Part of a small language model's weights: 9 layers, 40.4M parameters.
Each number is 50 + 12 x the weight over its row's rms, rounded and kept within 0 to 99. Layers, rows and columns count from 0. The size before them is the row's rms in percent of the matrix's.

# q: layer 6 attention query, 512x512, rms 0.0305, rows 223-247, columns 448-511
# k: layer 6 attention key, 512x512, rms 0.0305, rows 223-246, columns 448-511
q223 103:59 46 53 69 35 44 31 49 51 50 55 61 45 42 32 36 47 60 74 55 48 48 70 63 40 52 60 61 72 74 40 70 34 44 42 57 77 51 57 50 56 54 57 52 58 52 42 29 21 44 49 48 29 63 38 48 44 33 70 30 69 54 52 32
k223 106:42 44 47 41 76 27 40 44 26 60 63 51 42 55 47 48 41 58 33 50 44 45 56 35 44 68 81 46 43 38 58 55 42 23 43 55 32 48 75 47 38 43 47 49 63 51 61 60 46 60 45 48 44 77 35 42 43 25 68 44 40 35 48 53
q224 106:55 50 58 50 42 48 45 64 54 57 63 36 67 48 43 32 32 47 40 45 66 50 48 44 62 42 48 44 49 55 51 40 50 49 20 75 80 38 44 52 36 43 60 47 24 43 56 39 75 51 45 70 62 48 53 41 74 54 51 55 81 35 42 29
k224 108:38 55 56 57 34 47 51 31 29 59 37 27 53 51 42 41 37 50 61 46 51 35 48 61 50 45 37 43 41 31 45 59 69 44 48 50 67 49 28 44 59 49 46 37 46 49 57 57 85 42 63 50 48 53 50 47 60 46 45 53 62 33 44 56
q225 108:76 47 45 58 83 45 57 53 42 47 64 43 46 65 57 47 32 51 51 63 50 42 46 38 37 49 36 43 45 67 45 56 21 22 41 37 33 52 50 55 62 39 86 49 52 48 62 55 70 50 55 62 38 48 60 50 65 48 22 32 49 48 36 38
k225 112:56 51 53 40 70 52 68 38 76 45 59 54 35 45 54 54 31 44 64 57 60 47 56 64 35 45 26 48 64 42 56 45 39 50 72 56 36 46 36 39 56 48 75 46 47 63 42 58 41 68 52 33 57 45 53 56 85 54 55 54 42 32 34 52
q226 112:57 45 56 54 62 32 52 42 44 44 42 62 41 46 51 68 47 45 43 59 55 49 54 61 61 45 49 43 65 35 56 62 30 46 50 49 35 61 54 70 43 36 82 28 54 67 52 45 57 52 36 25 46 42 55 41 73 33 55 58 57 51 69 74
k226 112:44 41 52 43 54 40 28 82 68 79 38 54 61 29 54 45 57 61 52 57 61 48 48 56 44 55 47 36 46 49 50 47 50 54 47 55 48 43 28 49 46 36 55 37 53 51 47 59 43 45 40 41 60 52 47 35 43 63 71 35 67 56 53 33
q227 106:61 65 56 59 65 42 68 55 43 50 50 59 29 61 66 54 55 46 72 63 46 54 57 61 46 43 46 36 47 34 51 34 52 36 62 55 45 43 35 48 42 46 56 41 69 65 32 58 44 64 47 50 64 57 51 39 35 65 80 30 43 45 55 43
k227 109:67 55 29 45 57 60 71 50 41 34 65 38 36 43 26 44 38 49 63 61 38 52 70 40 54 62 33 53 61 62 42 57 41 48 71 52 57 42 58 63 45 61 58 32 55 46 37 44 44 51 56 43 60 41 60 52 40 33 48 71 58 48 64 48
q228 108:73 44 38 40 42 47 29 65 38 24 49 65 52 48 36 34 31 32 49 48 60 47 49 38 40 41 43 68 58 43 67 74 36 48 57 68 59 45 68 30 58 39 38 80 50 62 62 53 59 57 37 43 41 56 73 66 82 48 86 76 37 41 29 50
k228 109:69 40 52 51 66 45 49 78 50 38 68 32 49 42 57 48 38 56 48 42 47 60 79 44 41 59 49 53 53 38 53 65 72 48 53 40 07 78 51 42 57 68 38 35 47 56 46 55 56 57 33 60 34 31 58 46 41 47 39 42 30 31 36 67
q229 106:56 50 64 42 56 59 33 53 69 60 42 35 49 55 47 51 41 50 53 46 50 42 51 42 69 44 49 27 36 25 43 48 53 63 47 41 58 58 65 44 83 56 41 60 65 38 64 53 58 35 58 75 64 51 43 44 39 34 48 63 48 38 54 39
k229 107:50 63 38 72 46 46 46 54 65 42 49 47 33 54 64 47 53 63 53 33 57 42 50 49 62 57 33 59 63 46 61 34 62 70 50 51 48 54 51 51 67 60 26 40 56 41 47 47 56 79 75 34 63 53 54 41 55 58 58 66 55 29 46 49
q230 101:56 75 57 55 54 49 62 45 40 56 53 35 63 54 46 30 53 45 19 72 38 33 60 63 68 61 57 48 58 69 57 83 50 47 49 42 46 52 12 62 44 25 56 67 46 39 47 42 69 52 51 51 53 86 64 25 64 43 53 45 69 42 40 52
k230 104:57 70 70 66 53 30 68 59 53 56 56 72 67 37 61 35 56 34 62 45 36 50 57 46 67 59 61 45 51 58 50 63 63 61 59 53 71 44 42 31 61 31 53 73 19 50 62 51 43 40 43 51 42 51 41 39 56 43 64 47 60 45 33 44
q231 102:62 41 50 65 39 67 45 53 77 40 59 44 46 37 72 57 56 43 30 61 41 53 24 50 51 49 45 51 47 50 53 57 43 41 45 35 40 43 54 58 54 66 43 36 54 49 66 48 68 42 31 37 28 53 59 48 49 25 51 45 71 48 38 51
k231 104:46 39 50 34 28 57 42 44 53 43 36 67 67 61 72 55 29 42 63 57 57 66 48 48 68 56 57 51 52 41 57 48 33 65 39 47 21 39 46 60 55 52 64 52 68 58 41 69 40 45 21 44 51 53 48 39 52 17 58 60 70 54 52 49
q232 106:62 52 45 34 55 70 34 39 35 33 54 59 43 42 53 28 47 42 47 45 59 63 52 60 46 35 48 37 66 55 40 52 50 44 32 50 44 61 38 40 44 45 64 70 46 78 71 48 35 58 47 56 41 46 42 47 32 45 43 48 57 46 26 44
k232 106:44 55 45 47 47 60 51 29 43 63 52 40 48 52 68 18 40 61 48 54 53 50 31 66 74 59 54 21 51 24 61 57 50 42 48 41 46 64 51 36 38 40 39 56 49 55 45 89 36 54 46 48 31 57 40 71 65 70 74 40 46 52 65 17
q233 106:78 62 43 50 62 36 42 63 42 60 46 62 71 57 54 45 35 56 44 53 52 45 67 64 36 73 71 54 38 52 40 53 61 45 44 41 46 44 45 47 66 71 33 67 55 47 79 38 57 47 69 44 54 68 51 58 47 35 47 59 51 53 59 59
k233 107:71 43 54 47 69 32 42 45 30 43 60 60 54 59 32 63 27 49 48 49 69 61 63 44 43 61 61 48 33 42 53 34 59 46 60 50 07 52 20 59 39 62 40 57 52 54 45 58 49 62 35 61 39 33 44 48 54 64 44 59 48 51 64 70
q234 109:54 58 28 75 53 48 57 67 34 46 26 58 15 72 55 62 66 47 54 44 31 46 52 39 44 36 41 42 54 45 52 32 62 47 42 79 49 55 65 55 53 43 69 41 59 38 46 48 65 36 41 44 56 63 56 46 47 65 70 61 58 38 54 65
k234 107:43 80 33 54 44 60 36 69 54 57 42 46 48 64 70 57 61 51 68 39 37 53 55 43 57 69 41 51 31 35 45 30 71 50 56 45 47 30 78 58 42 47 37 52 49 42 45 28 35 32 54 36 55 44 62 38 57 59 29 37 53 44 41 46
q235 108:36 65 56 29 52 54 41 47 48 41 39 31 56 58 40 72 48 49 68 52 62 61 41 56 55 49 56 30 68 70 78 52 36 57 36 56 46 61 41 67 68 56 54 39 62 53 43 38 51 41 53 53 68 61 62 56 49 50 45 45 64 38 50 55
k235 109:40 81 36 48 61 48 52 45 44 39 39 47 53 65 63 56 51 40 45 92 46 52 36 59 55 57 28 45 53 48 55 42 52 43 37 56 59 47 31 66 69 53 44 68 23 46 45 35 52 50 52 56 57 62 58 58 48 47 38 52 56 48 33 46
q236 103:28 43 45 31 40 44 33 26 52 52 50 44 55 69 56 74 52 61 43 54 61 20 49 43 43 47 49 69 54 29 36 50 52 38 34 45 51 32 42 55 59 57 62 67 55 58 30 51 66 54 46 62 34 36 52 64 29 54 51 44 42 30 54 40
k236 107:33 37 24 36 42 56 53 40 58 47 69 76 60 65 59 43 52 51 49 59 61 34 64 38 40 34 44 57 46 38 65 45 67 49 41 51 74 37 45 32 35 47 54 50 45 35 48 38 71 70 39 53 45 36 64 58 33 68 37 58 44 47 38 45
q237 107:47 61 24 46 57 50 45 51 34 42 38 47 66 56 49 62 44 54 55 47 65 58 61 40 55 32 39 69 76 48 47 37 54 45 44 47 58 62 57 41 20 44 40 44 47 74 40 20 43 30 56 61 53 62 36 48 30 43 52 61 22 38 51 56
k237 106:59 38 59 53 47 57 50 53 43 31 41 48 48 35 18 59 53 75 58 38 62 59 60 38 47 51 48 39 34 44 28 34 52 51 37 50 39 56 49 56 42 43 52 50 54 79 51 46 42 48 30 68 61 74 38 63 55 44 45 37 30 64 37 52
q238 106:36 50 49 66 48 41 67 59 62 39 46 51 58 52 44 76 47 37 47 50 37 59 46 41 62 53 48 62 45 39 59 55 46 39 49 61 58 54 51 44 47 44 69 44 70 58 44 59 49 54 65 60 37 33 49 53 36 59 39 42 64 38 50 73
k238 107:34 53 60 38 46 43 45 35 44 52 58 50 58 37 52 44 48 41 54 46 52 57 38 42 57 73 71 42 60 62 51 38 45 52 55 59 29 65 45 60 31 39 38 36 54 48 41 70 57 48 68 48 53 37 45 45 44 40 15 53 56 52 62 57
q239 103:52 44 21 53 54 59 47 48 40 70 50 49 48 45 59 45 56 28 56 52 65 54 67 34 51 31 43 54 52 56 50 39 40 36 50 56 67 51 41 46 54 62 71 47 39 54 65 38 57 51 42 64 43 48 36 49 33 50 55 66 42 51 48 50
k239 107:57 58 48 33 36 59 68 52 40 65 64 44 46 26 47 50 46 41 49 30 41 49 66 60 56 22 49 43 47 63 57 39 33 67 28 62 67 53 67 45 47 54 64 62 54 40 48 48 50 54 63 55 46 33 53 62 13 36 54 66 54 60 46 55
q240 107:37 59 57 66 30 58 34 46 36 37 57 29 49 42 58 46 52 73 28 45 54 50 57 75 49 55 43 72 42 62 47 58 40 64 44 64 41 50 44 49 40 59 54 60 34 49 39 55 51 58 52 51 62 33 55 57 43 45 46 43 51 59 47 61
k240 110:44 55 88 43 61 53 49 13 46 64 44 55 54 51 68 38 49 44 59 46 27 35 53 58 52 55 35 44 47 68 60 55 35 53 51 63 45 33 32 40 49 72 45 63 52 38 46 48 45 45 28 49 60 42 64 39 58 45 38 64 41 63 39 35
q241 107:64 68 38 54 69 52 57 59 28 48 54 48 47 39 37 62 67 34 57 29 51 44 60 28 45 61 55 55 53 54 56 50 66 31 35 51 62 45 55 57 70 69 43 45 33 44 52 59 45 48 43 46 40 26 42 46 57 16 54 21 54 69 46 61
k241 110:46 51 53 47 51 51 41 46 41 46 48 54 56 62 48 51 59 51 39 36 66 69 44 59 48 35 96 33 47 67 57 49 75 49 49 63 32 53 55 68 43 58 31 55 38 40 62 79 55 63 38 39 51 57 57 43 58 30 73 53 41 62 46 52
q242 105:65 70 33 36 60 53 51 69 51 41 59 48 28 48 55 52 44 47 54 51 22 35 66 58 64 36 55 66 62 34 58 57 41 37 73 40 53 32 38 44 28 45 38 43 60 40 38 40 57 54 43 49 45 34 35 57 64 38 61 55 62 54 35 36
k242 105:71 54 65 45 48 52 47 59 65 49 68 56 46 41 55 39 60 44 34 49 49 41 61 44 53 64 44 60 44 42 59 63 22 45 62 47 64 28 49 49 37 48 69 56 55 43 44 54 72 40 54 40 63 51 71 68 44 21 54 54 31 70 36 35
q243 100:62 57 36 67 56 26 39 65 55 41 54 62 81 54 68 43 53 63 39 60 44 50 49 47 45 35 37 53 62 35 48 43 52 48 60 46 55 45 66 53 68 50 37 76 48 43 71 50 71 38 56 52 59 56 71 53 60 37 47 27 59 70 58 64
k243 100:41 54 53 49 63 42 50 56 76 52 63 70 66 27 70 59 54 46 43 41 48 59 51 51 52 43 36 32 31 23 49 59 68 44 65 55 53 47 36 68 67 38 28 68 37 64 55 47 48 19 26 38 54 39 53 46 58 59 61 36 48 60 50 38
q244 105:63 55 74 51 45 39 56 37 62 54 46 38 53 50 46 20 45 45 36 39 47 49 34 45 39 49 57 67 59 71 33 52 30 63 66 26 56 58 67 43 68 57 41 67 60 58 65 57 43 59 54 57 52 46 42 64 44 40 34 67 53 62 43 29
k244 105:43 58 41 46 39 46 48 59 43 54 54 38 40 73 63 22 66 37 54 53 29 44 49 55 61 59 41 35 65 59 54 44 29 45 49 58 52 43 41 51 54 41 41 49 53 54 50 52 63 62 49 73 49 32 54 73 47 48 68 53 32 57 36 62
q245 107:43 51 45 62 52 41 39 46 66 52 47 34 41 29 47 55 63 62 68 56 52 49 45 45 46 27 53 59 63 61 59 69 41 47 58 65 59 42 60 38 41 53 42 58 52 39 67 61 47 47 60 60 58 62 54 68 47 46 49 71 49 50 78 49
k245 107:62 77 41 51 41 62 56 32 50 45 56 58 50 48 57 58 59 56 72 65 38 56 44 54 32 48 32 41 26 56 50 50 40 37 51 40 42 36 41 59 53 43 38 60 57 40 57 36 52 47 56 57 40 51 54 46 36 30 38 55 25 50 62 61
q246 102:59 26 31 44 47 62 68 42 32 29 42 53 60 56 57 53 36 57 67 63 49 38 73 49 56 67 36 46 40 39 49 49 55 64 41 49 45 51 63 53 45 50 40 63 32 68 25 32 52 49 46 55 47 51 43 63 59 50 60 26 64 48 47 39
k246 103:51 56 29 22 50 42 48 44 47 61 39 40 42 61 37 38 45 64 46 64 53 53 59 69 38 53 74 59 43 65 44 54 38 56 57 55 74 58 75 60 34 55 51 64 58 54 48 80 52 40 57 37 54 39 52 51 37 48 51 42 59 50 56 49
q247 106:49 66 30 51 35 59 57 55 57 41 55 68 68 49 42 59 49 35 39 76 40 48 44 37 52 53 44 64 37 44 54 64 64 39 29 44 39 38 52 60 53 53 40 47 19 51 45 32 38 32 47 50 36 71 63 37 45 41 44 70 44 42 56 57